config.yaml
n_head: 6
n_kv_head: 3
d_mlp: 320
norm_place: "pre"
positions: "rope"
rope_fraction: 1.0
qk_norm: true
lr: 0.00133
lr_head: 0.00551
train_tokens: 131800000
dataset: "wikipedia_en"
Each number is 500 + 25 x the weight over its row's rms, rounded and kept within 0 to 999. Layers, rows and columns count from 0. Numbers have three digits each. The size before them is the row's rms in percent of the matrix's.

# layer 3 MLP down (transposed), 320x128, rms 0.102, rows 255-291, columns 0-127
100:512472504486479492494482526492514487540482542469478442492485519477533468486489501470507504489482532535527492470566498489477494526468472474494501508523526516503511528506539512505492520517482499479514472531540590491498493503495520512503502518489498476451493475490482497484485561458508479525486512574507448507471518480504513520504539522518517517527501523467471502520500453479500531521484
100:464497499463433505533517501542515482506543511505485508532536541485484520471491532480498498476509495519484538539532462496524484497517515490543501510519491530518466498491491522502496457467508525465468480475488479517502488540490541489465517512498496473480525494489508504517470512476515476564515507527491516488507448487520478508532480483503457515541471535438500474472529457499477465483534
098:500547508525471492504503507500485516510522454525490542526453470483491490490498498512506505497527500467475492492536489539508509547495509513496513477507506506509536499484478564468477475468586490526501479474477455515499530502511491516477523520501505505543496469496504465500426496499516486487567509497516497450506485512503511478494496467507457528481524480580497516510488469512509506478513
102:504475543513532497546526493479522467502462505505456505517520493497456545522504478493482532447477552464551491493450476523525534459532489473515541493501498450491452489478521490470521507423488526502480484515512511498484471505509496522508487498500507504498522526483498518478504488503504509481485507541546521496489509504532460514500487492467499495485513517502505440512491510498518538565500
102:480537492480508499547527513526512481523552514553532509530482539507480527485487533497519479527469495452508441442543467500476460496495470529479446472496510508464497510496540482494533488493499555499499475511512504506490539512533484525496482505532490497525499519489482474515527500532480510515524500531510552465522456536476532522511456516512510515525508498481495493480490464507494522504536
100:481544511461511485527490516524503493472531502497502514513525545524451513457508530504486495500475505490489545519496549495467492485515465475509517479523514483537504488496489513499550497503509474463504569510544540535536510482495486495522534519472503518491504513470508487545524545487505468542505508495440520465537463502471517475485510473469480531507470524502489474468457493543534503496485
104:519504469500524495497517489511475469527472550493515502510508451509478517511497465498483486500471468514529521511531493491526455490515514492550503510492516489475481453496521562529498507500519511507498474519514527502485446490520483505507471508495523488482522534462518522516455544467541521503534449489578528462505507456486461498531499489496485521516478492504503503481467556520473497448488
104:466499468471455538536471481510519482500503504495515499512515505489531553478505526523498539489512533476473506512523466458531508487517552521517519526506512451476478540494517496475526516503514484463535474513506494513481478489502471577494531474497527503506495456480521517526525494525523533544536511494455479467506507465507480510527489453490481527474496551513517524475461487483525469520490
111:491490505496481467492546467480485595487435519503459505486490516530508547525484477509482551479502520465454476495471487514473472498485503511476495460473496491530496481469501554490547510487539515498523478442507493533510483451515488438486503508526501515515514529515477491505470484515500474505492529479465507526496496485505484474511522507503511501498485459502480513512508510510500520560524
106:476505506465520500481485465570505489492501527476535505492522504524481499506484512497484457484501476481502522555497455498499471515495474533472494497474532518492546510529555455484466532515508460506473496523485502502489473488527514525492491454504532477477496507545529520490487494483519500497512480458509497436474484492481496498480535532499455487527537546451541482488502520515508499567494
101:541467518490501489456495473524517520493472506539546428483476480525471488464468483473543528523467495511485487543484507480441538521477487515480507511482485498522516516555489500493471505469531504498528513520507515511508520489492461528544509463538500490497526526456500487507470498521508563515491481497520503455526528490493481527461524514518486529505502473552485527499519493522499517502464
106:493472498476489522503498508488482525508509477507472509480454495509509505505558480539512488506483519484538503456471497515485554520494467458456537498502486483526480461515554554470541483483500495535515502518507460499478473511523504493498526523472482511488485469490518523492526473482498499532505484478440496502478462529535481507486505490466540500457484461507532513518542439539537499526476
100:529488563496457477492474537497543464463472509512475502526516523453471505497502490519489489480491517474453537501509514544534487543508521525511503477509516543514494484481473490552540539460503507495546485481522496520500493529512477488474497487494511477470523513482511485494511479504507480545548536497440487467465466510478549506515507512512532488506456528514479498471509530463533506504501
105:507460494535510473485474483493508514508500479478540475486499496513493456524480522521494496522518477458439536502544497509498491512497491461548480529462507494496501492496504515543476511502501476557494513503502485514491541496540489466469450505503526506505445510473522512527514482538553485497497477497582528493509537501487518500475480491519542475512531488453538467514498506475500533519536
099:502566495545471471480504534466475489515484500470540511463478513518492526451480572503511518499519456486466493540466500487520520492497473487514493511476498526546481490504534519490501540497462492490498517508497526523505531486524498503494513510511521487507460510485468510472511531438466464484507557519542515452525519453525495498489502498472500491517499532498485475561501509501499489544507
097:520531479518500440481476476517516517516535529475512519572486548484538503483534530556445487528461519537454520486464530495472495497455513475490513492495525491490514476502511499534482464508477517521513510504472492504525511493438496487510502514527500540492485461543511474527497545490518452498509475499462462518501504527521493493514507497507466489508488515504525457528505512515526463504505
091:520504513493495482484548521468498523512456502496470489506458464506489470507489488477497478522497480503508508488533529515538514489519443526509478504510514536471465484536522452517503506496503531477503532478468498511459473550525528506506500455526485467509483502510509534478512433470490486501504498477449490445488495498468523484429446502517504481497511450512482518502523463511477499461520
091:538491481461507506489493486496535452468467496494492525505479472509478511503466469500450488477449500497484489498515508449467551507510473497514528528550515474483499524512505509494547488500483471454493514487501520474466455511514554515509488494486511522481574481536480498481497504507510515483492536494588500480468492505537469499554512474483518461507471514517495515497509479503508519514476
101:494465501468484473521499523474517509491486491483520497518505491507516516527501504479469473517517498489485519529528480493533497534485457501497485527479512472476478460506517497503513473488498490528446525528493488491509420474482564481500479471485498498502490511444499488505522512516443457485498527494466511576575520529490512519478487480492541495490512511504541487493500453552467504486485
106:483527491497513466531470508492502527511460490561509454508490524508486556476485499541499523514491478471480492469495483463490503471507501493536488505496502505426493521516522513543522522470525499569494484466489476516487497473536528472494477447526505499510492513510477476501509503510492535507500510510486508505507521528490506504505475485473483541520439499450471510521525448511530508568530
103:517497536501487498489475509449488489463480445454529476523472506486476448513512499473506494468501503518483510468487509487464510516543514517454497504517563522538470519506525499489499562544503496514491515458508495445505508525505502543535490470500492494522520469513475466515488496523499543507502510527485493492538519495484465500421507484445479531507471479500506531510521526476483501494499
103:516484489491496467504535514524529516520464481511503494507519487504518446466492526457451559549520506479499525494484528518549492444509488525549506486513557501517541450506502493531512526525474477486499479512516485504493518475531487533469500482459537504548498495492499510497481474507484495470524479484504491514500554483484501504527521453478536463474503537496519514489503466499523531453524
091:528515467489485522486478454496496527528497549487468477483511492502509493492500538528478564483495536502496509526512517462427506516498493491488496501500538496511486516522502477504506499457523478484512486528492504499474482472508510512537511447496542528470472467489525443473490515481521515484510505478520479507461513506523490538527526474517533481477523474546506494478521498490515490604503
094:500511537518490499506539502507510514519494500523476501499478517490510458461492469521524483475516494512502553535501505508482520530495535484538526463535485539460474533482507515434454493497539493534536509517474488507493484500461526535550500487503527500492553524547550476436512518483495508517469500494491508479480476502497547474466520538485489524490519518501502464526516504546468509511527
101:468522504491496449505461496540521478498464441548552486501451497475479500535499525525457465535487495520508470539487502553499481508529474500490508478511476463513496503506525499507430470508492540472538511436453467519507495506510490507524505509521470517498519487496527499515515481505486486500511523491461525519476487470515524496470469475514473483510511542522515517496502500459504507447515
102:501495530508549538521491510514528486527543465460472488503468517480495526498456489500527539500515498506499469512530507504515502510553516475460464437504483513557484484498474484489487511509517518466462534491486514512512511517549444506491500461475468541498493543513496487532483518500533487471485525493499530529473522485519467515508469514485524462520478479434543515503534514491512480476509
099:527495524485479516497479474455502515492498506502480532501489492465495514464527486445481479496504472515475520569504452517481458470512516512490535509512476521519497478482535518538518503511511502462512482502523484474441489499506499517533510510499522484537471499506517522511478507544519497517478464487427539551502504504520505509470539505464438492505477505482506494518436484541467503523474
105:504484514467536520484512494491501490488504529515493487495500525472499489540485490441518510508536484513512526504523489518463476532480545480515502501478492461493522510496545467512506497494499436446477472498526501504477536492520494533477511527512453535517459482468481529507492511496558456505524514516594519503499482501500519512480495508548524461507481485457480525441499498516506476494516
103:466493473471479517520505506515465515532471513460492489521442497499482519547525498493501506474527493512529489514520496499544491508459513486478451504479490469471520502533491474473493542522517489475530502468479512478446473500494517499494503483525482477496535488495527466526504501522501577492467558528462457499481489475501507481481473518516507489502499562442520533509447479475497504522491
093:500450503487457471473497486488495495474519531503478482507504524479465497533497497527488491499534480504505483480476444557503523522552480511518495484496499533497511466478445497493564545462486499472498468490473489531444500551528516495511481500501485483459511515473509505554457509507504479499520464520428529514517500553512502516510514509501537500490472527475509490482528540491497494494515
099:446515485480488480523509467497489490512495483493520446548523509522461517506512490506538454490532529537478474535490508539486491479487465494521489502470509478510479511506488483506479478526522544528491493481516476495505529529453507507524492514466490481510493527490525484506508486516463491481494484509481533525514478526508499476507468541541506438519524538472526508457515439492518512410502
100:494486487495459490533542484477520476455517474479474546501468532538506525536516508485487514507525531539504513535417510505472478524467486488499496494441498506462553512502467492506530490502508494493488497504499473521490493552470513520518495479492516483487538520536507518544532509521491470517501512493507491515513530425493449491493499485516514464476506489510501502430525518488494466490507
101:523478528499472492505541502483485505476483533493473539521506502481496519462491452460473510548468483476507477483471517506529449494481503506478504513553485486515536478497469470493495488498508508490534518505528486502557521523523562533527515474511487538440522497516483509492504460474533502494510507531483500491512513459526529516456470495475546479481551506506469463485545489500504485524462
095:522523470515482529511516525514474469508510498504485480548482495516517464523553537519550473458500539544506491481540482522522468517452483470498454534482488514522464533460517481522485472524532500477492502490482498495489534514493539539514516491499469468519519512454512502514486527499508484459508513474425521509479508481483480474478489480488455507474489527474483470501467475513502475458505
108:552468511512518490483504467489486518492474535478499520491516438516505504526478500563544536521492520561516488487456507505510531500495474524529480537472470511517502505502502511527508471480495509505506464477493494511442563475503441540515471541487516472492493525502493469498494502496499512481537503494577500498488509489534476447507526501523470506503463478530491479486492477497534513517494
103:504506472520516435525498469489510488528540492487485489531496479472513487505475485487466550498477500555474482488496484477501494476524454523507456464508538524489473513489493483520434521499522495486519484521525484497476473498501517508469462484518489498532515455503492487499503496482511513517498531500447473520472498448511517473518527495514497466481525533495508478407505454473478543525495
094:536529559539477532480488490525506532509507563529491493452528552494516511535488505445507511508515509499507493491505516490485492522521511494463530523517489469479490483516519514514520480503526495501529505551555450503484493529521528569464475478503499482518510470515481528495484475458491464511490499528518499533485524525512490517511504529493522490461487500552497507557501551521479513507481
# layer 3 MLP gate, 320x128, rms 0.115, rows 256-291, columns 0-127
107:502475501466486466536485526547532435488510522520478485507470486477485492527514502479485521480521496471476534492504489533515493455551499525525476451482493543487444521489473477501475444461538477494505530514484529554485512506494542478495504511533494522483481513457466532492510502537544484522503497521492482521529478496526476511529528519504483484507457484472510468479545495495471518501495
101:524490507521513479481529514497439530481497515470473502515481485495542545546504481485488476493521519534510512471492460544549532504529459531508483496474484486479534459501524497471482513493536513547502525501506535476529460511487527506518499536497454460519535548493495476470471504505492527464501530487485524505463537537477469530496497507550481498501478501519536469476503508462494516486535
096:456493544471453507543496501500492446521520492509496504481499497490571447524490543488503514488499500504504491459509499475480494526501492509487470469479495495485488453494541538482524523491495500545509483525477507514548504540510511458457526548505511488499495515512499542530548490465526488529508461472449468504508469497476548506494527502503466496490462483519492521463507466474476503522509
099:507495474478523500542498495462501504518504516483517502476503534479532488482515510512542521522554431501499501520488524524491500489487479460468476502437506524544482483535486535509490504502513472499515530535521535555531494475485496491494527505519510478511484494518493511517488488465507471504476492526494439515539511464472552494522506515494561526501475502465525523455517499493518557476455
094:536532514494509470519532538491505544491504502521486495532521507515522515488500482488523513501479488529531472493482497493542460516505535505508487509497437476481523467490503507524442538534499546512490499483513492544475473497502499524539476455476461486501501519482479576462524454541477502469508490510467463520515511526496475501474473528510509477487508486486493460514501530477468539498560
101:507533516445467486513492491472497450483497518515508516483466486543514486474523457504532484508577501445506485516502494523486501481505499500492501523508486571513493493462477484478481481522515478531499483487506552529495474510522526493528510492541503484466490484481498486447546518494454487471482493500517515500533527548466491510487495531501438535521488489483473512489515528470535472468503
106:465508544504466522535489522485525528506490497480536495448506455490475519495482550484471548527453522531492512542486486470517473506468503475519484509481501527504492523502523526466528524500509481498521490542480459529458496500502513510522508490501538504476501488477510474553509496456495527486527535473498482512467525456529518499477472440481492500531477504473492486449463495512529507536458
109:475535467500429490523500503462520500467489479507487535518504484486503505485544486518477480505478527494522451498493495487510487484470485580529508473463492492506485484497485513475488464542532492523537537501491504475508574507491520471489487489500477463559486534483509542454509535518492506440538541489481519501488526491508509499532538488488516481510511500481516460507493470479487483492516
108:437478454467501508521534496497505468539512508542484521504499492491456510506516499544519498502477541509508538493525512513499490464510511502519509475479537466508479522508506455532481489518494461493518518522525485485484446461487491514464498506469538531486511489499551529496504556494518503512510507503498509476519488537500554467505511495490513503531497524499496494438419453486525531473513
100:441479527496515504517493477459506460530470477507464507487515476522502521539518456494495514529506487502520508535500500502556460500526458489528516505542498466538508491479471554457447449484507479522483479502488518494494524522481497476489512519500494496471459513510538467467528551486507470581502509499515512505504483477520492513495472521538496510489506513503516517514454498485482499523548
103:505472507509511518500514531506495519466484487526504529467499502538535503494515510498460513506519463498489514501519495518493522453480535553526545485475475533479473511485468496517504475491499520501489475505493517519511509505532547446530535549479484490503512490520505521493484467459553524480495490461495414477508499522509502571490496502512463504525460505529514463482508431483522503514499
104:507456491436488497526526478508501503526495489510516485501460510520512471504516487486528486499509512490532514482526519508479449526513476554501491479456450496462505498482506472512478441500527481513537503519471498514512467491497454439536459471494466519525487511521483474476500579470515498485496482536498539501514491468473471491507529496496444531487501474549523496513478477497496500473498
098:478466509498501522514445512479489536473476480472521435460487480499478512515488494484454507531497508540540504505504510500506486526504510487489473485538466535498495501473464474471492496512491492493480506484526480536479501474542494511554534557523486479459494543481515505537549521498500527467527472497480526504503491509519512443467516469512495474533497541448485473530522544479505487500518
106:531482541482534507463515493478479439458499495513459486515500474497496542537536465445526484489520503517490483502564474491505496460515537474499547506507515477501526533510500482483481434500496492501455495484474517490496453436470498503505463533444529540530513501513489495518506454475493501518532526530516487510500480492478494497495491489523483476499499506523513481485501497516519496453469
095:516459501454520540516467485466521461507494505538481535512522506488509495491519526496464490459465501514489546519504445503486505488520529520478523470540503517517509521492464481494505523467481501508531483547498491512479516489447509486499480558497468486453526514466497496483515510501520537481487528465498509492536514472462507521544531505489509469498480498518489533470478510465415501466485
100:535436515520495516523493512514485481523516466516510496462510499481482516524479514542532545499547487521502447474487479508531461503511470505474516467544473494532505491487454503451483490506482459491508472509501493511517472465497500453491530546499523530450517517497489450460500504497453520527529495491470469526526493496493492483515476505506466474550490524479462477497468509455514501486475
090:517485504470507429506519487493491442532464525472514559521506484502526515523510505481459539533517535488491527482513506495500522547503521496499529551523445515467518507499515504572531505482503468477508534528488523482507454511513498511530488496514506519520502474489517534486474496504521519506495507475536497470489510504541452496517493517513505446509496481501493520484490503530525449472443
108:488491494528493508507490498461516508555492443474485479470500522507535507476499486509493486525534445509537509556493477494505481520486465506495512495482454494505466512533498480511513438511516526486494487444496474516503508559585467482553518530508476458510517538520504530494470489522518529493474466483511517471520540458496511499488495501535532484483478511496522510494507510484513514518468
104:520493508507518508498537516498478491486473506496494471472560497482504516504521481485479489484539493536473444478523485512510495546474467477473526468482527494527486469485453489507462473541476502493469473501495541535535531459467485520506468508502527447469561482509520502510500488486490521502501558475514497504534548503504512518504482502547562499511511508499504497526475516488469541491453
099:487492472506523497481532504482543480473490420492491456477496459497539505519491520527524487518479480488509484477528507510486518518510480527480528489495505455485450483494450512489505549482495474524512451462471528537500497497461457509493479481489500442506486506524527488537499502513560535504503541496491466499523490546509493557509497529501483497536442518507510507498493459494475499487504
101:493552488504447505504527538500479545465505500519496499501542483500514479483491486509510516488489473470529511483463510564514505516505508551517505454462520504560525481469479512509480514509486510489509493475521538475502543502531531508496510551507490503511482515511500519508497504543499497527493469468478518517566517495505488522487537482487541474475440511500473440453497485504532541493481
095:505471487507520502532505561479525514485509520526470527503479513542553479524493533513488487499495434484490493493532455511483499496527510500488537504519509511497447496500531475491474523518547465489502484499505523549457508498516501447500475502513484542483490510483495524519481494473509543484532505508440478502475488467509537508504529516500457522564454465485523448507537509479508496504498
091:495471519524495456455495545509527517490501524488490529485515494489467490501483466506499490456521529506508508509512432542461516496496513452508481526473486534513485488525458509453509536538544524545534491535490509485503500517531512514495505477482534520518554494528549532505518538469488499547476468485501498496505461471473521489465511517505488523513507483499514519512509502492440533506550
111:552535504514487477505473529533523486534500486468478506498468505511508503489502477484495459466498493496482477512526504514518508477475422506479485445478459492486515501473507468527503500494517527513525521479467537488493516494533468489514492540479452556545514502486516472515482528505508520474467494478501547502497478452483538514475439528479490486498465530500457518477460542493500479473495
100:488489526515518511508527564527516477515526509452478500504470521498492501525497467464527508528447484543465528522494473482485515512513553495474480471502445522508493480528522480478497460518496484482510491498505482512494493510462544512474498494486494493492525470503540524473506511493501502445476519547481507490539510472521578493461494490489510508552490489479514493428487453496490508515485
097:488470502504514506524498520503467498509482499488464489481489503507469525478516461543515518508500463466555459444489492502536536500488524426518560513486505523497477512476494469481493505494468534535484482489510524517511469517485491488485524494475522515495533513499491490498536521551557530513486529534504477502474513488449532486491491498552513462560507520539479529488514540500518505476483
105:508491494489524496531526460522470470515525473474475514534494486561509442462486510468489537498500495503497497526514458532489517455500532501499546543487513512462535509505469552498489479494503536519481544490492505551518523536503502462509471514510512476479494489546477499526496498501435497515494472468483492548462501490483503497536497473493480519497521526535489497523488452476494466478462
103:500492531538449519514519535487477518482489504507497474473465507511441531517485505528462493512526476494507489509511460532516461502517503475526449526499527477475471492466526482507464543540452503472499479536517452508486493526533512519498513489487496480478531539519459501536512508452489481524477498468465497539497500495513521493484478506536504534510484557441524519478456505490508511516488
089:537496524488498492497495498523457448499491490502437503552500510524501491484505487495520506450525479478468483517492494529476510520530481496480563468491487506458514493457514486513472464544492499520531533519498489554499487518520491493507502469498478491538529475486484494551508520500490481452521505468460511491499522543451507510482488528499503475499474443508485503436543513494493546494526
101:514521528470482477533511528524488547506460456512477497476493507516496451516524484452499524496514495476523523494524484477514503479518481530460492475526501478484517496502504418455468487488517512502501514492482494495475480485507533520535511533473497478534462450520482543505493505516519505464478503498445483534486484449489462525496533492536514517516441514488506477497562481490508528502478
093:514500485506519496555491508520486516503499518487533497480500488478538502489540504522524478495522488468518476460512534526512504512510515488534506536521512554515461481463545516510491528487524494473509483503524486542474466505493499490506495507486469498536497519462508501523530550504474457512476459545495504508472535520478514533538471540464522505493520480537531494521543463574510460459476
101:503478484497460482515539530545500472480499509479545519490507478489519466481477505497488494521518525509509497481535544525509513490544477511464509542488497538504517492537533485489435502502529475507538485538492484502514478543479500521495504517481491534513474502573500517500502467506501468494513518563499533519515482504536542526455442486525473497502509517475544528507474487538461492489479
103:466485466521507498531504484533551546497531474539487528512494505536485567494508484475522502469497494487510507482504451515504514486536489499498515467459484517507529505495455515444455489515515535485511470538507509500538531540502496509499512534500498514520439521507541503487450505484539479512539491509504482486521514488463533474493494475487539512500523544476487521486469515467445487499518
103:533520507516548495504497497479493517506502486503487497501457475488510503481491492514484510460510486489542476510512483513497543473573440545515490477467476442512493492503508474513501528530499512465498513508467497480493473499498504437493455524448478484558500495522508536510494500529519507507473493509471501489537547506439492562440457476509495503505494538495492522488502480488505525493512
105:496485455499485516507517484518485528495495499519524457515508520494529546509473510502497482479520506543488510480493509549508518523511512491506504531526534502520481486522497557457464515506532555529515508463458530549541465537495485483551533510527458484542466527463524508482454511455450525473497482491466477500486510489493533503485510484515518483482493497519496453497502534550522503490492
097:523470490468489514511488533507492471524526509505521528464431495485490473513507466473461478496492486517513538493549497476498500532555452521451520494495491556513482487501532476499499484477527517503497509490487466529452538474511532527510493515517475454507467450536517535497518541500543500515495508478485488484529522516477506522459494453510473529486515492493542491490510517534529525507462
# layer 3 MLP up, 320x128, rms 0.111, rows 256-291, columns 0-127
109:528494501556482524478513515468500509522527487481510489513528509547536496477523508497539460512450519503537494526520509500514529551448482491466563542522501471499519464531484545500500512508499563475502513494499507503496532535546470522468513516467492524505526515489489493502500488477444533513452518495476540481456505519504513548500486506462504472509474500474478489477474482492508518505517
102:501489487533535481519543528498501489512509477519451479503498524506527502504475458503444489479530463508527494436488494543527533470501523508545456499520522455461529450553512475469503513438525461487452509512527529488523486481513500486529509510487489521490504486459500485505543500502467481454486536512507519518514526516495501529531478517480515468512485482481498507498515519487463471521512
104:496515516465540562501533507511485518482523547515476488516501513473517488518428556531544510500505505490475498505524477512504484503520510488469525523491518467481522545494505499540489483448472547466475541525499489515482531523505537490476486488476521493506473529477466483506539520445505511507502511475458506528494500476468549515508471498531464521466488495461528501519514512477497485494539
099:506487449462510497512469522474506520483488528426492455525508517482505522496503515499474532517502497494474552508556493505458484477495474460503532504469513485471499443558476481504500487527495421472490511529501452497477483507533500486473524482500480493503507552521492464496515487515503507518487478484514506500503525510498480551474451491503507525512522541492525535497510518479500545481517
094:514539461481488496520469441512511557506535498491511495507523483567469485481486485530505479485478499503505508505525501518483490488476503490513525482542499533524485487547501483496512457472472502481495509498483536481541497484498510493526496498584480515482496478538497528538482518498499463533461532486527543508503510474500470526498520470475499497466575494488494545487483548498528527489493
100:507490489470553506524519496461535483500511486478509467461513474519530482498482526515490509534492451469508491550490485515480499532463491448514500498492502533508489508469492506551517474477500471508517488472522505486460477465488464474468496468469522500535482520440529560496467499492508534520506522547517502487484533454483482526483536521498475512529543520499489493520479540521535536482519
106:476511506497478513507472511503497526507511474535506508499494514505493523517458538481511515476528463500485505481514527540520489582501538520488459494503493536465471505486506498486501499481505475451564532465515449512463492480506499469500509509524464512451498514540517533540500543514489526500491523477492464485529507482496536497470531550557503516506503484525492453498499467543495497537473
106:518527505503489475509515502499499544498508494513455470463494518483475491484470522533507450460501472475524476502531443494493506480555494472477475426481522487474503475512476507530500467475499475497537475490502520534486513467489480511547478487490498501522487533479481477537526494492480493463468440492544498472511532515517491491472480540456487470540495532481507519512488489485505557470511
103:510472500553503504494479449467515509497480530468478504496552518503520524514461458483535490530494484477527473495474483520475501484541503462535489524530418500490490501484517511510478512514504501504484510525481514517502520530513466515524512457499486520488495526497465465498554472444445479488496489538503478534552496465511503545521497522506493526486494520488510520521526495453479455510505
099:506464514521477467495497505497483510507496501522514483481491464492485541484489520434536540528497504573500496547547507522472526521527547517514536476465494505463508530477485489470511519469506485500512516463530487492518519529512491513514517516507506511483473539474527505492467549476506497526505518499526469514481494571527467539458450497501485484505497503516484491470506556544530491491495
101:484461503514461485500479504492536535496514511468486553501510489537513517476474480478532489514522489486492513505545515504510482488561480493571489504494505477509487515491493508497461558469477502522431541495500514463504500491479501484491477520478548424492495505485525500462502532518501521493486508490493494517477502516541493503482530522573499506464549509500554503499479480492462501499505
101:556488513534549540464438491499454489506509461496514525485500512470504498453508503518464481485463492524493486475454474483520541510469497503447527519531529433493484479537513483513508502482526521510513440496514504509468506526481459478481452516509449514521496540504518503475491460502499520505505475510514506492493513490534519545516470507505508487453510488483475539514507507502477487492515
103:498506496463485467473485485516487505476484512508511502517469505475486514476511539498467481492452523504504501516512497500457488497510488490516551529490545532450479501468501506524462514455490513511541506501444504503484501517484496522527495503513491499532492495469490514576523489519526489483517512481464495496471482507485489495484515512482580524465533528443558456541492475545469502526477
103:496486504449543520477473486480507466481452539480496455574497492466525498523507475446517476482520530533492508531502477512495486463516511486488534477513480459463535528487520482519512487508497467516524546520462511514484475499472477504515490503487481525483461504541458506481482495510487493499526500507477471493483472516504487475488459535519466492524478498489489528469563516521558517469505
091:497491484479543498489446480458448527498524465523477495481479472491444505467497474469512470519478509538506495525502517475476454540470508546509526500526457502475518523495485516438497484531519516483456510492498517484485506512521485487475494516521491478527525487493468525541478492527492527482540484476496474492577499499516510481480483505501497526468478519489471471508442490478525470505475
106:467496472480570489457531516471494498508473486478490518508493489501551515565489496506500498503511515511494479514506534518520529537533518475486494526477511539469467482549474514520507518492476442483450524512464477480500475512512527521509495458478478517527492541535512535522520514487472476557492492519514510486479482487504485469527479480449467515540473510512487483521510497506524504519557
096:524508487468531468520527530464518495464504484516547521472481512497532518536519493570496507547522481538511482562484459526503474481533483514524536478535527549509490502491523531519502479463522514477497494554495503546502483527507511497534471548487493543477522485482515550505477533509467515534535517469510521493461512503508490505507463516489494510501486502516499501481500530489501463460501
108:511556496497506477511503541499528507467488506496533505484471512479518487480476517482507508513481471445484489467511494512497450464517515436480508515486525504451526483473506574513519506454450488496468516527499507517521478464445523529477503493510523507476461478495504556461554485498463488492519510512475467519469514496495484543506458518469487492494523521474514503507514526513500512471474
102:490517470492476507518510524502533471491493525498522510507477514522475566474479481467514489464552507501523486462521510505457513528496488487500547493503478513494455518501527524486492489540547478485536484465520444485487508504509471539487537488514473492501550472541532496497453519463501532527554494491519505499490471496529517487488459487517510460482509476494456533543473528517470511516521
100:508529465478491510500485517509501527486527485508512537439502497510510517468523499480474498495506500520504464489493503508491530424492501500493529540518507540498506450503485480500497453463525490511505515492515532483469505524541459475476486488505472515489494471526481495554516524473431466469541491532515499466473466516537509488514503504529513538533459492518525543551520522508458472479492
103:466490520508500498517481496499511507488492531513527506511501507480471505499485441493492502470539477476513516562457546506476490494494521518528482500464573508485427528482488489480555516473514484428505474506517516504492461488493462508519544513466527505520506483517551500519477510493494470528502503512513512493513467482488535518534537510511547516514517551500543481520474494505508514474502
094:483479489513513476525515509542517489513513493505503496499502491527536452530495502516464496470506496456507523504527503475456499548503494517496495533437501489471491500488541513462530531480562481512472521498507488470490498487496484502480494481511508461469476470483484546476472504483516511485499474487468501481464510484493546490432487471494495446531477448533514496527519510490553455535542
092:469493522511527480492491541518514489496515494507491524515528493468467520499498492553512512465480500507512464511518467505534511488543496507493489483478475504494449501489477538528475529480513483535498484558545561523501488493485529499536480507516489458535482500494485490448507519480546461553505464478496529495516470489498474499508505487469477477488539470520471463507496516425531517528537
112:498457457489536551487537506513455519495514477502485498527508502496538470527499511474490524472478489505559494476525481450467523516494493459485479539518550487520511508503518508509513496486492506488470487497540559519536477460505521487502487494496525478480515505521473487479497516537541495469491482540479484506465466554513506545487524511527472477556468465507474491515538503525501528529483
097:498544454472494492462477505506488473506486509537471477496482488502502500531530463479472484457522514495488507516535519532508520490512483505505515527528497482529482481489480502516500468511548532512495489509476505506511493523522491497465518513496459490553567534486493512541485542479468423477511478481506511460465511525526481499516503498501524487524498535500461525552462508455542532522542
102:522569449519473518435494485499539501472544481502501476479495487477498477551471529460505508490464481488464492467495484509485514513510542497498519480512451466501519517523494498498507505513530477511509526510534488462473460459498492492478517475516530521476519491506496513496497510512517516539430488506484527508516506529527537524538508477467467513457515519543499528530481500478487550518513
105:486504522490523484506473504461531504495486553523531542497531497485520514476484479482453476488534502499505551503526522472458491509503481495536518478484512482528540492497514476510506500555467508483462491558557497473496528511535487496522516457505512524521569501494494485515516470482533482535492528503516528503501459496505496518517499477479540505523545459466543479504525545524514489538502
103:463503507555507474503483488507508469510511468510536428501504469492470497511477542494485461501480484494495504479494521518522458507493539511460531487464496478526502494500541468512478494499522484471503487463486493517481501494488444476528463496510481517484520492523532478520536536523537505495494481471522525491463514495507542476566502458534546470491505487535527474520436486506463521509487
095:440452487533504511522511489466544523513514502527498519495495509464481529498482495512496509521529500526496497470486492509494488502500520536521452502512518547565486500504447524498500550458532465478535487510455484479467501520536496517508510502486507501471477555468542491475495452500534544518516530513513538533537478504509501499518496490503537501516445479479546515542474478496497494505495
102:527496464485530522525513466498506503485509498522494504543474455461497575494498523513523493522502477515501467497511463518531454481502482462522468480532531502553527525510486536493489489463474508518493501516462494487549515512494493481483509492502499541478502510520549469455524449514471479484508450528517492514539546520512547529513466473529483477509514488504493495463461541504494483492501
099:497511492458473513488498506491538482557497536537482468517512492519498489527502538519523477468482491519516483494471487481535528515508442527494489508503526541449510503444454471491526514500560498495513506485496448479484505526532520520493493502487506587500465546493478503495474465508498499542508482497514468490523492533494472463490468520511498498502476464510472539484546487505510495481527
097:482480544478533470477507530474495503449479499538509508521531509522487491503476525465465512506464456523490530518504511513472552507486489502510566493535480518469492445469492545538526473480496509515508494478497503529486505531503509509521499516496518547514513512495504526522524455503518491516541484477533507546545517544542513499538554494483528456512510510507495490485504498474459488542484
103:523498531476537486458519513518463488521499453489503452528492530459465465515510553509482510522506502494500553453521531495470515504515507483471463531542553477508490516519487477493459548474459493519477495521503509491488441502528495489475532483448474494517548452495503477483526492502534517480488505493497527498466525519513477534517484521505503455482490494523480508501488490518490456528482
103:528472480497522509494507486498516478506547507468487483522560507510551506495525523496513525552579476510497510501452533535474499512466471540499450515452509486501485534465520496454481543498527498500495531493505534501520460528533474506512527499511541499479499514514517480469484500536499531469503518496494541514497479491481516517493451478469466527521505479500514450527510476480487500519534
098:502524545473516443501522517486494484508498490480508490476497487466527499500475507484455525500498488523491461477540513506461532490513469537460479480505510502496489573428492455496532468489508491529495519513474478525500492524455440476481483497519515503501507485460520470515479465495479518520488496471523502546497522446498506467518548495529478532501516444502508478501479523492521521485526
091:495474545513554504474468521495495472524538488517531505447460467535475509507474492447505511520550554460466488493530506474502490495489533496508540487466487495473520489491467483522471441495502506522488496452549502518478502496507510507537487493520480496470452464498460502476481546504523545495490532509517489476493509506506537500522511439483499476507477496514525494520528498463511493517487